From a checkpoint of a small transformer trained on Wikipedia: vocabulary 2048.
Each number is 500 + 40 x the weight over its row's rms, rounded and kept within 0 to 999. Layers, rows and columns count from 0. Numbers have three digits each. The size before them is the row's rms in percent of the matrix's.

# v: layer 7 attention value, 448x448, rms 0.0382, rows 388-434, columns 0-63
# o: layer 7 attention output (transposed), 448x448, rms 0.0377, rows 388-433, columns 0-63
v388 093:494476471413472566418476562496492564494518438547468461463500472514508470439487451471495548464481539462515493500549503472482460524520484494576482408512468470488445519550474546421461547516515521
o388 091:434482473456441525553425474504496484510516442525490472503455460493489500525525477501516446549512460506491433512533532465483541495440489536539435442555497463493514484463516500527573537487480504
v389 089:461502459538451529547522428480503495535461507503535503457516474543507472568556452535491546534522483466452487471486513510474509526540477443500494510470482527505498487502530515511482375469555441
o389 088:519527494508537614512485490484513507504491517489445483476499501528481550444467520474494492543506522448476521495547568543468415533461492524523457432464515497468516555461467517605472477484617503
v390 098:564495488421528520487461503448554472499501525500489468494503464502482466520594490541480519472567505496502517476488542502503503531538484484534480469517517405518468531511524491434504486452495525
o390 091:575500558501495439485513582522473492561517393528500569425480470512488486483520577502586453520502451515469528558488474511467473546512534497503360451452529473537504513547565479512503565468494475
v391 097:440465489490505498507480435592473479471477506519463504437563477466460521486496526486508516464507487583436513497543502441503403502430485556432549403545519471462544399504526524563573504460494492
o391 094:406481483456467497475520461440483464491453506517457566545469447480511505484486442465529561580504539516526541431512520471484526445422453472542560508537569494512484447497446449472478507405500567
v392 101:544489516477479576506401496502547396511502420523505486453571504493445558486507501571508495453577452490443516521547492536462509515528494457556500481486494491465456549513585536474492532533514469
o392 098:557468473469444464552484547513483485557524445534514493519515566424417436511551505535484464482502538480498448566459510436465550536515532498467437461509492544517425564537510445516506474538463440
v393 099:489410506417533497440502458477468510525495524491504477564476435461419499533483501437513488500530487590451491488533501459528506495472503591494569478448546506537444559503494543490500464522488537
o393 094:410447476496476461526455460461497488499467551520540554483573484526522542587502515460578554514480485532522556432514519452550457434456459503561490494448538513469560452514487472421469545458455454
v394 097:485514503530581452560457443523473493543444510551532489541483481496473505471436509466544487554469559516437473524499509424517518423486493456516518515473521461476496523512421570557538532465475465
o394 097:518495513531567506513403503514524469516413505506493488449556509528449469547514464589477558479527529565527501539520445496447562468542491455433510487465504502478490457510503539546442591496484474
v395 093:505516459524476519501511491538581466481467421456486522500493561514475463413511468561484485495472545460507495529566532548520570506482550530500585476571549432502520434442424525550521549463555453
o395 094:505559495471478507498496433480510486500467434477542462488500550514445523458529458573521561414526499529537511533481426505433501531526472516459517517477502486471492443522507510489570469534456485
v396 102:472423537472500538475502452454570475578464499535469464464415533487495509565574502513533475528457598476509550452509529484509518440498497481455521552489539548530457511507482566555522489463494493
o396 101:543499555512502534546534499493516428463459472491543487486452476591489499408486485512544500563562425502542498555565522481499426464536457466523477468452492504428562451457530521593482485426488448
v397 108:465488507511536505499536492424498506497514519552541485456460405526502525555547519438487502552453505422476514477451531554411467447514561450586504505514465482485472569516488488420501461504546557
o397 107:488512469547501533478569493508464466549502526511462491430449497469580498579545521493509463569471489456467487593503539506485525543478550509454494507545481490492499549468558487495424451541585507
v398 109:517519477513459459465447507489365504508571533460493499491534470549530508571574504512527555502427490585459443461518507496472524584453511505488549498520490537452517564418518479461492537568520436
o398 103:501512471544521443470475483522511564469534519438500506439481571518493475525521576534456471460491468607422467418469490513462477606486531461481527449510572456482451515534502511552523474538496499
v399 098:489541471501468545521557501459493523533468488483529478406504449417476488522514458491467539534512473487518527488435541502448452495469462407527471497467511558454484495505455483468464487440465451
o399 090:485506461521510593453505437450512516420509612482516544479512458456520495486481459498505534534475555465509467440473554509473449526511484550533495424476477468449499400475486546558459424541546517
v400 095:470524524509470420468498523538540540495507521460455484508515538465505535477456538479457403488500449489498487505569476537544510503483449579519528496482494455482480475458562581453495474578560546
o400 094:494536522484503474456518604463536506489534506481496523529511567514511510543462535492509456441476481458506428522485461513564552455520545509428546565485499515550491573515512510428540447520503555
v401 102:443500470451435510496543466548474550532514527472498471530476426410570492476562513474555533452490469488556528561565533495518433459441492558520445500476490473419465541562457508440462512514544525
o401 101:465479467498454421493440493488511518473532519471448559491471404548405476598458554464512545520536476432561508472497443505498488488513512543554474535455475516491501550430531551491453443480448521
v402 093:456495529458523424517503496488449520516515547441560513463447483531440480483515506513584537546444456536473525467468514522531470525483537495513541501560395507504433503518552445485479439484491504
o402 089:505483465543525521446497457492519501531533487438483499454469558497433555492438540508438564477498454560479520442535519511507497493458473500507504530570513475509471528517453536541505508535511459
v403 099:475485496492453490518496507485475500476473530427506483423502445511503500483493478561474421477513557443503575498412508467457442501479499465526518510459533475454483471461500516472497460504534507
o403 098:443458477553531500523553491529461464490500448509502554483523483472456485459464456480526457516507530403531548556509469465509532516483498555494487470532476406516497486345452515488436433505562589
v404 097:460488505407481530515422524494545446522517506464460473524431483491459488540501484462499574518535508542536478578546538466507460508517451518502470475527525486557479538546554598450461555539522559
o404 096:519480475455548524496441435470499501497525483515525576497519442562431496534500529470465520539461478459443432490562515458540479464502529463527460522467495432490528489535537524540493499502541515
v405 100:446505524474538434488553497497531509516534521470517519532491487452533527522549538494458497466491514545398432496467436476580533411424486578416541563570477511471551444475476452522503493534500472
o405 095:433494497477476510498527477529527543380542513461464596485541467529502563539453481472455548519507509550477531504520492500563465509516510458508602562548539458506522476507430465475490483459459497
v406 097:525463491572515509509504488472476510565501520549578496453522536510529493485416508443492517533467588495507515455541505487490507449437499481422485569511426576487537490445425450543452440477561534
o406 095:439506490549534548491536559508573568431455547516482531503503503459535528447461469508445489498552468533532472530494501521499477486457549565496559509521503519460489404452381532589515471519513566
v407 089:544503537489568410522477484466501461551411522530522534452529481470496516477546517552476502490556503491504444510555558448521496451481540451445536508452498599491408469449477458440438518519527477
o407 088:514492496503488502482547511487534560482469499471550585593485516492478465525454531423515485563490494567544532559540361484496546476503531504480497508525478561543522530488491497484461485516517586
v408 095:457518432521478492565481572530531500477487407459548503483530433436522505485505497550475547480499460526557411481484542493507484533424528520559494524514502499551587466561520519468514508519449417
o408 095:576458497473487535474520546480504501485541540509511507451498512429551475423516430561508495474484601533543489398480525508503442571510492501521487476486529475507484516528485580519465408544522514
v409 105:439507550557516538504589529476548513521508497580577493517504475516542548471459551519519460521479450435512535482437527478501483468519482445468443557509451383495546543474501630529501420509499499
o409 099:483428554549532495515462642495469459535450510577524441511423528443499447462487540556523400494562481498555491562493562500548483477440493507542454492564484547533517553450460542559479449513592523
v410 092:446498500536488525453524504544502520459527439627511502488544470525470463486482518503563446530520443497487493482499501492559467530475511416483476453511443488574530550465553500506539400499454468
o410 091:441448538520587510454471539492462477532475554508530452529425514509536539467486450500522486562483469486512508612473543510557604514469449534540475554557532535480432541497471464482527419515521595
v411 085:529561489514532488480487494460544519547517543458510431449527506506462572533470497566549465474564495500435494466427523539473463558521522517609548474491441492474404501522502540469469469519479504
o411 085:574496541483435397533508555511517477559546535513467522498496568466464499485511515512569514494502437541466519528470500507486557500438538518494473497529469520507473556505539490528518499574500449
v412 100:510517535474498455406540490444429532425495435420463504454483525573512481561454511454600518489550487512504495487481501537469535565518557535557511479481434502420443524486512524566430493527515491
o412 098:603533518473480501530448462573529475509513476482497505541512528570470583503459531431469491461502484505439455522564508526502471522540526522479528540485529459474514442507506477521488542509506557
v413 091:487601491514439575494505490555520556511497498462460530467502528489535427483494481475515548503543519506586488519501475508453539561485500500539484440461444543530450472543469488520431427456504487
o413 091:536491488501490583511443475464510503500555452532467491516552434517531593494525504462477544432466541496437453480531545548529502547497462494514522558494496518407473450443434524492562521521490515
v414 094:546488476477512567506445432514560479535486463522523504480510483479470502418505487433486497506534627482497496605558499575507511520558529478496458561463487575538444471537409498472464553550475478
o414 094:520521458456501539495524430472550513464562510520475498522441462494527513590514443498474509490525534483502474578522509505506507565540469546491488524514469505481519458510449513506527458553486539
v415 094:441429476447501459456535540456579533504472477520424423564414457536430491516541527451578501598521491526524390508540473491569439490554486523458440508489421479532397557467543517436505493430487555
o415 093:522522526493499555485508554504544497513494496528507506572498517567459540481466565442509501553479439593391466450518516540564563507484490475533493541537468532479543453528506498449527539388467513
v416 092:437564478546487587487512493474513512481498446509516497480469519541519457481461513502524482456499452469564557519445525530492460519487604494518515557546466499496480458529482427515469466500424424
o416 091:531517510550453472518480501516505488476483510507443446511500501506458497481591467502504499576524520478465493592532532452498591485516529532440494486496521481466450511465474479549566460442490482
v417 097:578442521446521406492555518561553484505469509537432493490502564495465519554499475479502487497552530482552575580436528498523480528527477494454464506452482596585509502584485484520551510532525525
o417 093:520524558407489542509531401559505437460528488523482457570435475468553492417496517457571467540506501430513498479500478506514511431483463515526491441532435494514580512530556446424498534463470507
v418 096:496456534487507448549476515448446472476498583513509516491465497488505505552522533435495481526459507515445513543529455516478514475458516523471498555466581530503577525515417428533481497510537541
o418 093:471515481449512496535502387577515503456471506500501516478525536468455484550542526516500528458500563450489511496445469522472459515520496540451518511505473477470571472494467472477451511522520476
v419 094:454455535514496424535519556568517520535469441537471478534452453445476528451486517561453438456544528511451519527447420486515435532524500540577471451415533444550518477519579539486568561476460504
o419 092:539504575435478427552455587494501420535505415534503482530493471460468425474492469509557482538481493526524560456427454449554567470530453535504440486453541443561502580482500508470509504478457512
v420 102:543502555507493441495465519447459532455505474472545500468557509502500496539486505532492500558452453537488451472458496451455478522494492482548476491568486494400516474496473478496499553495458471
o420 100:464478501513506415549483535519446501483520507437478538460558535467453468439413508500455465506523460549554493474482461499448459524512533552448484461547553432514472537502482508507487520510496464
v421 097:540525508447466530487503442465513495516452498554537511565511474554556452533451543546432517439514492543540550459589538444464467481474392514494555513532512422437527490520535528545563510443546556
o421 091:489429589558510477559488553490466453533446451488521475468517500499467502490475531546557505515494491413614526469536509475459387521441426506548425493538523547528563508496532521498421509501554446
v422 099:542567462462506500457446537510486474471562456522442539465478556479497499427467491484506486426529508458541537488536547645492497564554479525557481486502465505591443537520512416498489511601457510
o422 096:503528468492468483479431425533472507538539511477473461520438487494474460585560504522477451497464393492434465469458492478479553578495444566494527501527526485520481606479543480528513485567531524
v423 098:548501497494532541541458449462522523582560531558539514484464424517515522576479550450568534576474496522542574443557500469520547508502527422575458516524474482466468572523452459516475468482460460
o423 096:546490523547485470482526578527495503505523535510431576462469446448501478558539594512514500494590448536476475550504473587505470510519489510461468515532529523486472487532460421468504568485547463
v424 091:451469469447489517499502486544512505503506522566571517482491535499524554483496557457572461500528484488479486480547500536496480471562495546483519526535479540460513515480470510467440480580547482
o424 091:423491457489469465568533485519513531461516544541484515555494526464439436590490510492473467523545438427518461487524469493544511544440459509482528492574474523511560552473480485549456485455467500
v425 101:472534524446430477406483467467535468431556420506410515516492535527485518525464499433536524529517466546500505515542466569485534552570514474459503501516540542494406443450505510533566483531483502
o425 099:502542480496513485543457473534465440528444488476545523547451493573473488479536487501532453440530474507485528542530543473511527526533418470537581525562451519475507409549521456485528512452499466
v426 099:505502468556541484516563521464592518513478529497445451545496516499500520558466514551577514496550477579480505538466540486522467493471423501485506542500493591501493504530503515523485440495447454
o426 098:507506555574475497470537624520539491448549504505539543463500483448484553469504526507524495548518450530511496467438529468498452468449522476586501482498495464473492441492498491558481497513495514
v427 096:534515493565564568503463497464493446521468541553456491521543542547454558563481490538513443430495504470469562515504425508502524500489547500515470502501387500512467505463527522505441534572519485
o427 097:440458509532461525497520534502502465490497536526469450547458496421550527562550506513504409501506480487415468586506465459515520550527522469500551503522512505434487513488433438537529472552492500
v428 095:535540491511421520505474524486542392464462537502478486516501511460488523536440451545560527521531455485397422425448466457431513525487458482566509485486553501493432442507479549492464455522510553
o428 096:555501521483470475510504506472517447524511460501537470443569612419505520413464540497491452451428521488449420460481506458460485589444540479567513483458515489461524457437530510540548469504585463
v429 094:534510517466511522480471439540458485617538409542469460567488517520615531509501511531481569488509551489543433460539456513516531504554535547549440584453510508444519491550414461541443603547469498
o429 093:608592479515434502540490485487519506539543509507454443457462571520488475505495453567520494501534492437494498507554516523450473601480482566526517528466526503474570532543496538504467461475525484
v430 103:518484496417542526501444464519535489434472485496525545553462597501517498547507488488577543519517560448548524478514526470505516514546567532498541539499493622506518452554450436490468452528459433
o430 100:551514455463417550440602415578518497512557471493456493511468485462547560497483511482454525463553476459478466519586486489420476484512452485509541505572420532487575542552513416490474496488498483
v431 093:524562424490516436485490519526532555470505502485495533512455514469478480535395516517532496520493458497444445471525482426462548549545506475568534514490555538524387527519465509575562482505474500
o431 094:521522535535525410513450486527524466510501478505530511507483511418515508515469588510548483421495490535562532439489498524466517518504457517548521525472469527581502535532554462453447515549525530
v432 099:525450504549513462498506503485572488459505481459513489460508500513518500546556506499485516526503471485474397485458438534493478527484558574520471581460564541503475460533463453450428419513481537
o432 093:606520492440448478446525526514485502487595548481506508456531574463524573446428544474526505453507513554463526480486525571502469533487518519481464482449518485530525485493510591468507452511535553
v433 096:491486527562489508533522477509520461468478467437513535564527647482546586502513533540417477511551503472461593486480487519480541457568501529519523522511557526520527442494528477525539495517494467
o433 096:589565474487454498521540545530513438539489455515503454462553574445496442404495443550540509413486533457545574500452520478484437465545539482488571453466478524522515520501435513504488471514446436
v434 095:540497449552504527519471498479536472511477476460481525418509490485443491511546481558506506522482542487474551424504448479492519475465494449525550468500567498489486517566506417481539450433461500